{"num_attention_heads": 3, "norm_eps": 1e-05, "attn_scale": 0.125, "init_std_up": 0.0361, "schedule": "wsd", "doc_mask": false}
Each number is 500 + 50 x the weight over the matrix's rms, rounded and kept within 0 to 999. Layers, rows and columns count from 0. Numbers have three digits each.

# layer 3 attention key, 192x192, rms 0.245, rows 0-191, columns 160-191
530513526612495462442470419568464513460537535487490548565458525368547466433477450536550494435512
503449499565495566487443483485524529489467473508459481590503517500512468472457527538515484513511
441503511556505535520462454521491528478498437552475484562459473503494474461511466558553478517551
511485511462490458569489495470508511482541542470503471577535494535533516534514513470504410497452
535449521558547491533445499491524510430455549497473544549475504446429497490470469495533521427450
531547536486500561521413466543510567528461515477451475498450453523475559475473506553523455473492
550542526516553530491565487515475468474536471542470481433482576545507486546540512500637522435473
476529507480457535529530500534529410508487492484499532486482427512447510530502474499454425531534
504487462580427469517495510493515568472488457507507485456519516488500500479515512468462516484514
537533500450426459541449436515596481468535487480516474493541440522496501478465520589465435457467
561507532486534537507489560430484486484449523499475502524540571576438517581459475469497578503482
466489443542520480468470441533486510554460485494507541508426497411528480487519552515545457506538
500538510521525481480446471551508443532501523478515448465458437493487502486545540554517442472494
479463525494597441504518548496509554511445496488419446486545544519537457458499449477449497482506
505477517515445484441478433509528501491482486515493472493520574492453504504553424487519495489494
489534537533452440545537484511481559558521520518510570468473513553495455452542473425545464522485
561498532522423438462511485504406502466459503575563498569541471560515525540508494462575441513534
536489531531473527540490506534580495468552466525451553449474493475527524457560513470537513476516
524481485504507507451481534469452509514441497425496468490489463470523495485452473499482435481573
521442598491497514480507490537457487493474478478508496517519472533436439575487452503491542503452
485548484529534523443506488505556455554537548530549517537581485441509434440562489577510534496434
509514463515476501496513546519533486531494457568449447539525546510473549495506427456434529522463
512499487497522489545592495478516540445527497495574489514506466551522511529521477535471526520520
524446545468554486493542545436478523492432442556493431464465510556465517544467526501490506525545
591507554507525494497437488503438532517444520538504517474477503515527525483477503459500552456505
571467493487539496525520463529467527479564431501566494492422488442437556488463487487484497544540
490488501473463568499478503485490491472500538531489501520478555483458528544551456498464466512503
522533439490507511480470522499521567516465571579482442547480476480460497508517471473453518453554
503555512520479444504443429552409534519432479484528440441478466478486443498555521538511471522515
527531504488526447502541552454504536525482567464512492485490560533456502511459477511497538517534
470502490539478461499556389550485538479505512523553519562568461470597485449538514501509436499438
517537528439457546538510529490574517577521428545500516470537508579511546523506449402520526591528
511474478491482477499530523486484517467503525503503518437498567535472475496462527511444541510496
487513482508522544471523487520449467512449554498548500482569497522485504500503453481487520448505
547501581520547469503433548486424503514496495507521495500516514553462490464522451523506532516519
525523447492546502539491490539551495477479519529519491493492529509533510486512470525539520497474
549488491572436547518411490606487465477442521467477462443426492491505522484486500518492520534536
485531489488485481482583472444483501461509512572498509527529498553630558475519488458520519554426
505486533528511488472483484522509520468522519498442570530485537471552456488496489472486435533537
488536460506501487498448462592430501489478532524508502456487494455494485490508605505581429503525
459536475484488499495461485504455508478495531488458525514486589458608496476522423521530452481488
517511565477491475561533450477516504512508502517472499481561491501467520500531446452510500481462
532478567440470453499520592525476548474426492515494394470501524477508455447488543530556500527535
394534453502509527532424467609494440462494552509505471479554458489511504434508490506498409468474
506460464444498452467523476471442527430454490500518476520534545547523479508504486512482516556489
461520531501500542508532482439547521514460498470537542565483494538547504530553558526503482501532
516514451436474464440485549497532533439486490487523419549474512521515542465548445497478508528513
467529496519447496508459533520447550529515479501533499478543440561517547568515541470516534520440
499489478500526493462508523476455502534525500475507508500513501405518460477497477531483484472534
515513452515467482513590479465501463458519501459521508415511517467487462491519496454484458563490
493487511544508547460449564484556483548412573470471512452521483503535482513467499502520529511534
469509491485516497496510509485441441535492456515492422487542528543488526516540530524508498491508
497462541444501530523490489490484442492453510468460534462465507526463530550471460486512472568472
475526523502421510579437477518517541494454502485475459417475490495521461461485553494515508490585
494503470482543538468522538461494523564523495527493435458393476524506460550487419507504508466535
497568469456491490501507533466542478506560484513467613510509477584482510463519498513505496559501
483511565478503478461530501504494482495544575516568439510512525556454465519497495451480513460484
520540547502517562500461520530453431498468527465508436548468581431489465456501556508441470440602
458466525522489491463504546550479523560500423513543500493457505481519533452497487519540430492485
459466511476514514595490481504530513492512471420487516557486528485521492476507452513510463481477
455492512470451537520483577427506506460465412487553504527542444469511510490571556491515428516528
530533532536464527500534506547445542514488468566480513493527554471514506423525491479556508503492
534521481565503486479479549485531544485529501542512550524492530540490471478572542503515509500452
492499462514514557493511461491526458541473522457495513469489472483527509424524557535511431440565
406536520432472605543515621491453521410521568546447514421490444446517487480618515592476438530507
474503519429430444476594531470557568506442496537530544551424514617516438545498461433434526470465
532526537480464550530400549557440447453488548443482486506440508469587473434483594590548478429507
564549577443383560413480434450457450500493503479496496447424474487578515470517602583510446570497
482509504491515532408503503607436501475384522515476469450461488433487387460449459509431467478538
438512453510520477573543474479572434513425603548469478541493490505558500510532638565601470542396
449541488555434524515497464543546456506466547551471481473451432500542516539479546553490409451485
484525572573536435486428489424368530545506479477569465607489351577384544491522480504531532426476
441509427418435467518464429492459592536459459554453634424528561478499523393578436507460533520433
499513513527519526580498523429410436490581474492572532510436441388426562510569531520492466433517
476509479545475404632468534486597490487545449562623539478525484473471594485528499579553615450527
587540531512482576424508545445405469442441546504509483425493504649537576506514539504503580515512
486501461566535422358535573448565460568434558544473559545474507506492584528501481548421510392471
460457522488430389481512633415569479452503284483594527613586442685434513576507480466427496530379
468480415534472512524526504520589539505502515502503484511511609412494459412454429513520522383572
508506544458542431565447524479530469539419481505459486513462560427529412382501476535381491438547
453506443547466443487547460544497462544521479584536571469540480515514458477499567557462497374447
552495428481496477525505351503481515452415486533436567417493462465498436396433490460497533515488
490458460429567489527476475432536484465481462499531525555536486587589474455507523538560640447505
538447557513420421522550477439436490557532570601441553522484543453563557467503530487476493478441
494469492488452541545486543594445526437429501471458470559452451530520496557450524609644493518564
489500378576472559466534357614561499458570492416473485498507437461534430383576468443562485497529
577493498463438431519481468452468431499466520560438517470502476518540481483504632479470421476492
490587533493558410559528533561482469509490513476415469497485607443576494537490527554561482519552
399426412510513445489401408602569484474536535518534433425384519353591470363436426514566580464541
400560500552473465471479504613585498527565414515583491516465400404529540507487468470441418388575
595536540368511590542604513506469521509553533589444521505517458526599526413411487510576537486521
482479464502546482492508555483594454551492602487473467453484552517516549464535505510437470614415
539540578505460442543503572443535504537521464459511541499502487522470570545506567515472457478541
441455466485567582415487608540514547456479511459488496419439496489491448437406527504598549534536
538448474590437574550573494489529447439461561481529498431458507536473407540378609558644525457493
512410561524568533496419436657542528604491540479522500455483484485496565469502525388471477462502
334495449480497436547560535520525552446444509481489467472565471585537451519554486461479488543541
518467457529545567550476499479560486523476509494483429525502583509423501488476503549474518500446
377476459445482499548576589473611508391471515565486467402488556566647424462528421525516478563482
465430570592443523504507440476451532417495462530523571552462461435594478406490569434525475512533
524481442443515586529466540529386473540505532468438600517444411444494523518451547531498479468505
489496562442598474516491524506418538497542523522516476512520618461471490492384498569629527407525
523481534499437451454548583495498491439537457459523501516485481513484528571472505480435498474502
477561597547522477463406479566456428565489498497530471434560499400479446447488527515427511402512
491594452565482553407537483445456448552432476449562520558523440546550567594537531522606523497497
582470556517537582516503606403534382485616502523530498541562511567371632607485583478537414520535
570505486461579448441500553530449479487558559483453448459512498546414457387498543488449428481551
508512491419538487539548438392469504563550444455523520515530548465445401556445525510516475530424
578449541549545492427505448613424429505443510412466551515475499385331504550505591452406451534507
548450498453466480511530488520513497531491493539530461525503424495451534559488413527498457501478
544502581413472392523508478496478420493601526540454419487585493541399548483500596478612457566478
554453510536433519471482467553606481574448497438507549501501434485421471536568503470516529562492
439474519453555461448556500482468395473541447466578447476479595459385536630559468376398542605547
539498566450476434445426433510424444440435515527488519499490390463425469545489629420526446580452
544531394548465527456480459362528451522417547468521526532516528528512454386507527456422569507529
421450540563581468425523457614425515462505472460479583532514537408474505538489518482380504487576
587546510572468364445480497470477467479485419487549537526533494577453528504426578539519508456476
537443533431537444497439517488493506491513438443482516501542497556441403543462479424500533532551
491561572499489498478512420502447457523540491499426458514483474416461464572515462490485489484530
481528414521495517427427441599512484496418450490429451527377472436585390433591539524505496484512
622437409532563518525334444531611413439481493551476395480494471490507419528548581510493475540542
472510483547411594574517436555510514385411558378561557500572503457554377395564442461538412399463
491454503424486559440473491436458518499510607530436504425481419510469491487461511530438642528597
615475525453571404569479487534470539529468566527465478467474529493540502623489511635486544478606
567503533522455505502546465638496526453537499575508482478502489454536389407541485452580497519413
520473567552594510459595526469476480549403514587529453515477526560439550560558496478542598418516
414497395477384492614458436475511454489435452447506630516491454412706656395537464511594464509422
537536549521553499519508519516498517390539448458463545460423343528435516528443520436532563422552
407422521550467597457432414447442545571481560408522618471564512535530504476530464512548482503458
533471580561517552462520516504542517509473526627490445491539414599498549521443604415531619435383
579476525478457464463579529524512556520502493595408435454550501600460509512490384548585523537391
578525490573506509446506457432488459549481427391551464447481520440486490438495419513451451588524
502504477462499556587497509505489450475451487359552522465409572553605494479540547410607360494496
520504521456535598583472597407512411553522389498515563536572474530503509475469546471480495515533
467491432488533528584482403541571507453543489455451609529467513468487494445435545556440525387407
547492406513527490446590412529432437479536465358465493536499551470542427517483542556458576440630
492477572535463634473506574423509503517531420420467576473472523524454601594520447596496499370504
560523535437537452569532519530538485482445507468465458498652535534409548466564514631605555584549
584522490588459512497540513500517501471490545563578531573450429494492499587481527405550477457613
553478570464499432346518596511555456533491449574546464423580473625372479471537463431557479488571
536523499453451438496458520485416598515467535387476544558476608513460507549517537392464497507488
440490492417564450530547592439575473524446489439562575460536469513382531602560499401391477536396
462551432465451457525429518489564516542414420460601473478516528516464350453521522467515409441540
505484475489461453422489467531599503426591440579504492598486443487517451489452523420552411519515
454450445421402567533454563526567525409554515590538542398498575515329541478541516491434485497530
487577465535476554515474487523495474482454402515460440597505383478460510404576548585488506475458
507495544427536447539412491438498485581473445438532411566484483583596503396491487504465512515541
535498457362548513553556512336629562506524502479392488533524551558440501604530582467422548522493
511557520505583465393528468512451420501477549543503404541514551536380473507427437496506574568524
394525583540536541428486539522491419529513524494504513572468480502501562551427597436464527417467
464529403454535578497510380511493500605527549502491443458465468598513475469518391561468502518584
564507541515558471405332658494485545403481538457417475412429611491403411544484490444450517450528
536513463664500451449479470533465567548458517543572488449469539552458595573531498460495515587579
530542452493563533496530475584517537520506473473487527588442423549492470435571420522578433426547
593441405507500537473412432521440419439508477545503557446468401445482559496434456484492545505543
488489507447600579480525451602478600457437444572410435467394496448613466465487529559491490496602
595452555439525582501487532366491496552446411509490548589519538561452508525437563560497572500510
424488497493314400456532628462421518389511541446462534575586519515505516531538452448594435489442
502467536505592576526515460411412433422506462423503455607524532528577508481539463510494450538451
504540483477414498468580538449587577528507425513660576461455509664499537555466498506444423545537
452441486522384455511486398505423485545479525473465520453436614466561385453592502425428388403440
518457516512519475550591563490456500583527573487572526480516504485561537528475522499459492506445
468492324510453524521361527471458415487476546575516524487461558410462426460605473501480477472494
557445475469491443465430509445484361319500476517379525564496515420465548436454644537452444559558
470560477529521473487450331619502510551551555465462475542490358468514516493545455484564464543543
428437473530471517433434543467348496383511473525441588590517410626509482518511487488399451649387
515550571530533481527479455417540479484456508490462497466381503360394569438529512514533514439441
492484504553498519519502447535616522497497468600488417525494468442539553470559464524477549546405
422533491573534549472465540498487507458497515554448451518513549475549405438539591630507452497517
457486507473487513514456460563606484449543484533464533592426418409464616398541493420604530498435
482468459496471579537407438465532457479392444617441441504571495463524585640523490504507453502431
564542554507626534525533440409483448529460474471618445581620624475417499507502548584524469451515
484549525437505425563470511449407395391529552469467521577559445488458433430525532522488501516478
416521414503609399467391594454469526569525554524494485479502622416509475516580449571466492393469
524477501418450588482486393630487562428541544457441482522479397522551483521454499518548401499642
556488520462454472521463650448501433504462506509484396440520511486476527500528418415493424481513
557504482549469474638583539511539500451598511505418633491522500532500410562556512495527540560484
527487501431518457483473508491468545592472536501504392552515544416562508517404469447451564480546
430527419543450549574533404388505601418434493470437597468578572568534615546561540510489486553496
507509477500427402501461509485543513398421511478476402534550452422512428385481528499539553504500
592483513465415442555455423596619541573441538451464481487408448449631488378428459409518522471505
539487581498560460500540378526462608528592512585490552490493418396555433499622500509410454548447
463514459470394467476536430620381491489477427411484514297628610555549495371586497475425484528414
494566445464459540411471463481492481496466511595454493548539589450504484537566356513530514506451
369486530482445607445452417516429449502357559465571474385458459490501438499474475523466501502447
562427483447534402517497558501481580569535536560540532612413341548415443548439446488610626531561
656536516488526624417516437479477462430473567492471473559576457554531553500434452469441567499475
468447484461505486477546571454464587383496478559472412467552520459489526551505447533474486549473
568534529580553532500498448492435522502441439451504505483453443518618513576479499528422515525494
528570545471526489483487469419548492568512464585521472541426487496499463499523602462411445550482
485511571521482576559464561513554522532417463490490407497545446427502560446457456508578459586585
491637515507527489509368458542549485518623514500519586545527435488584449504455495425550514517512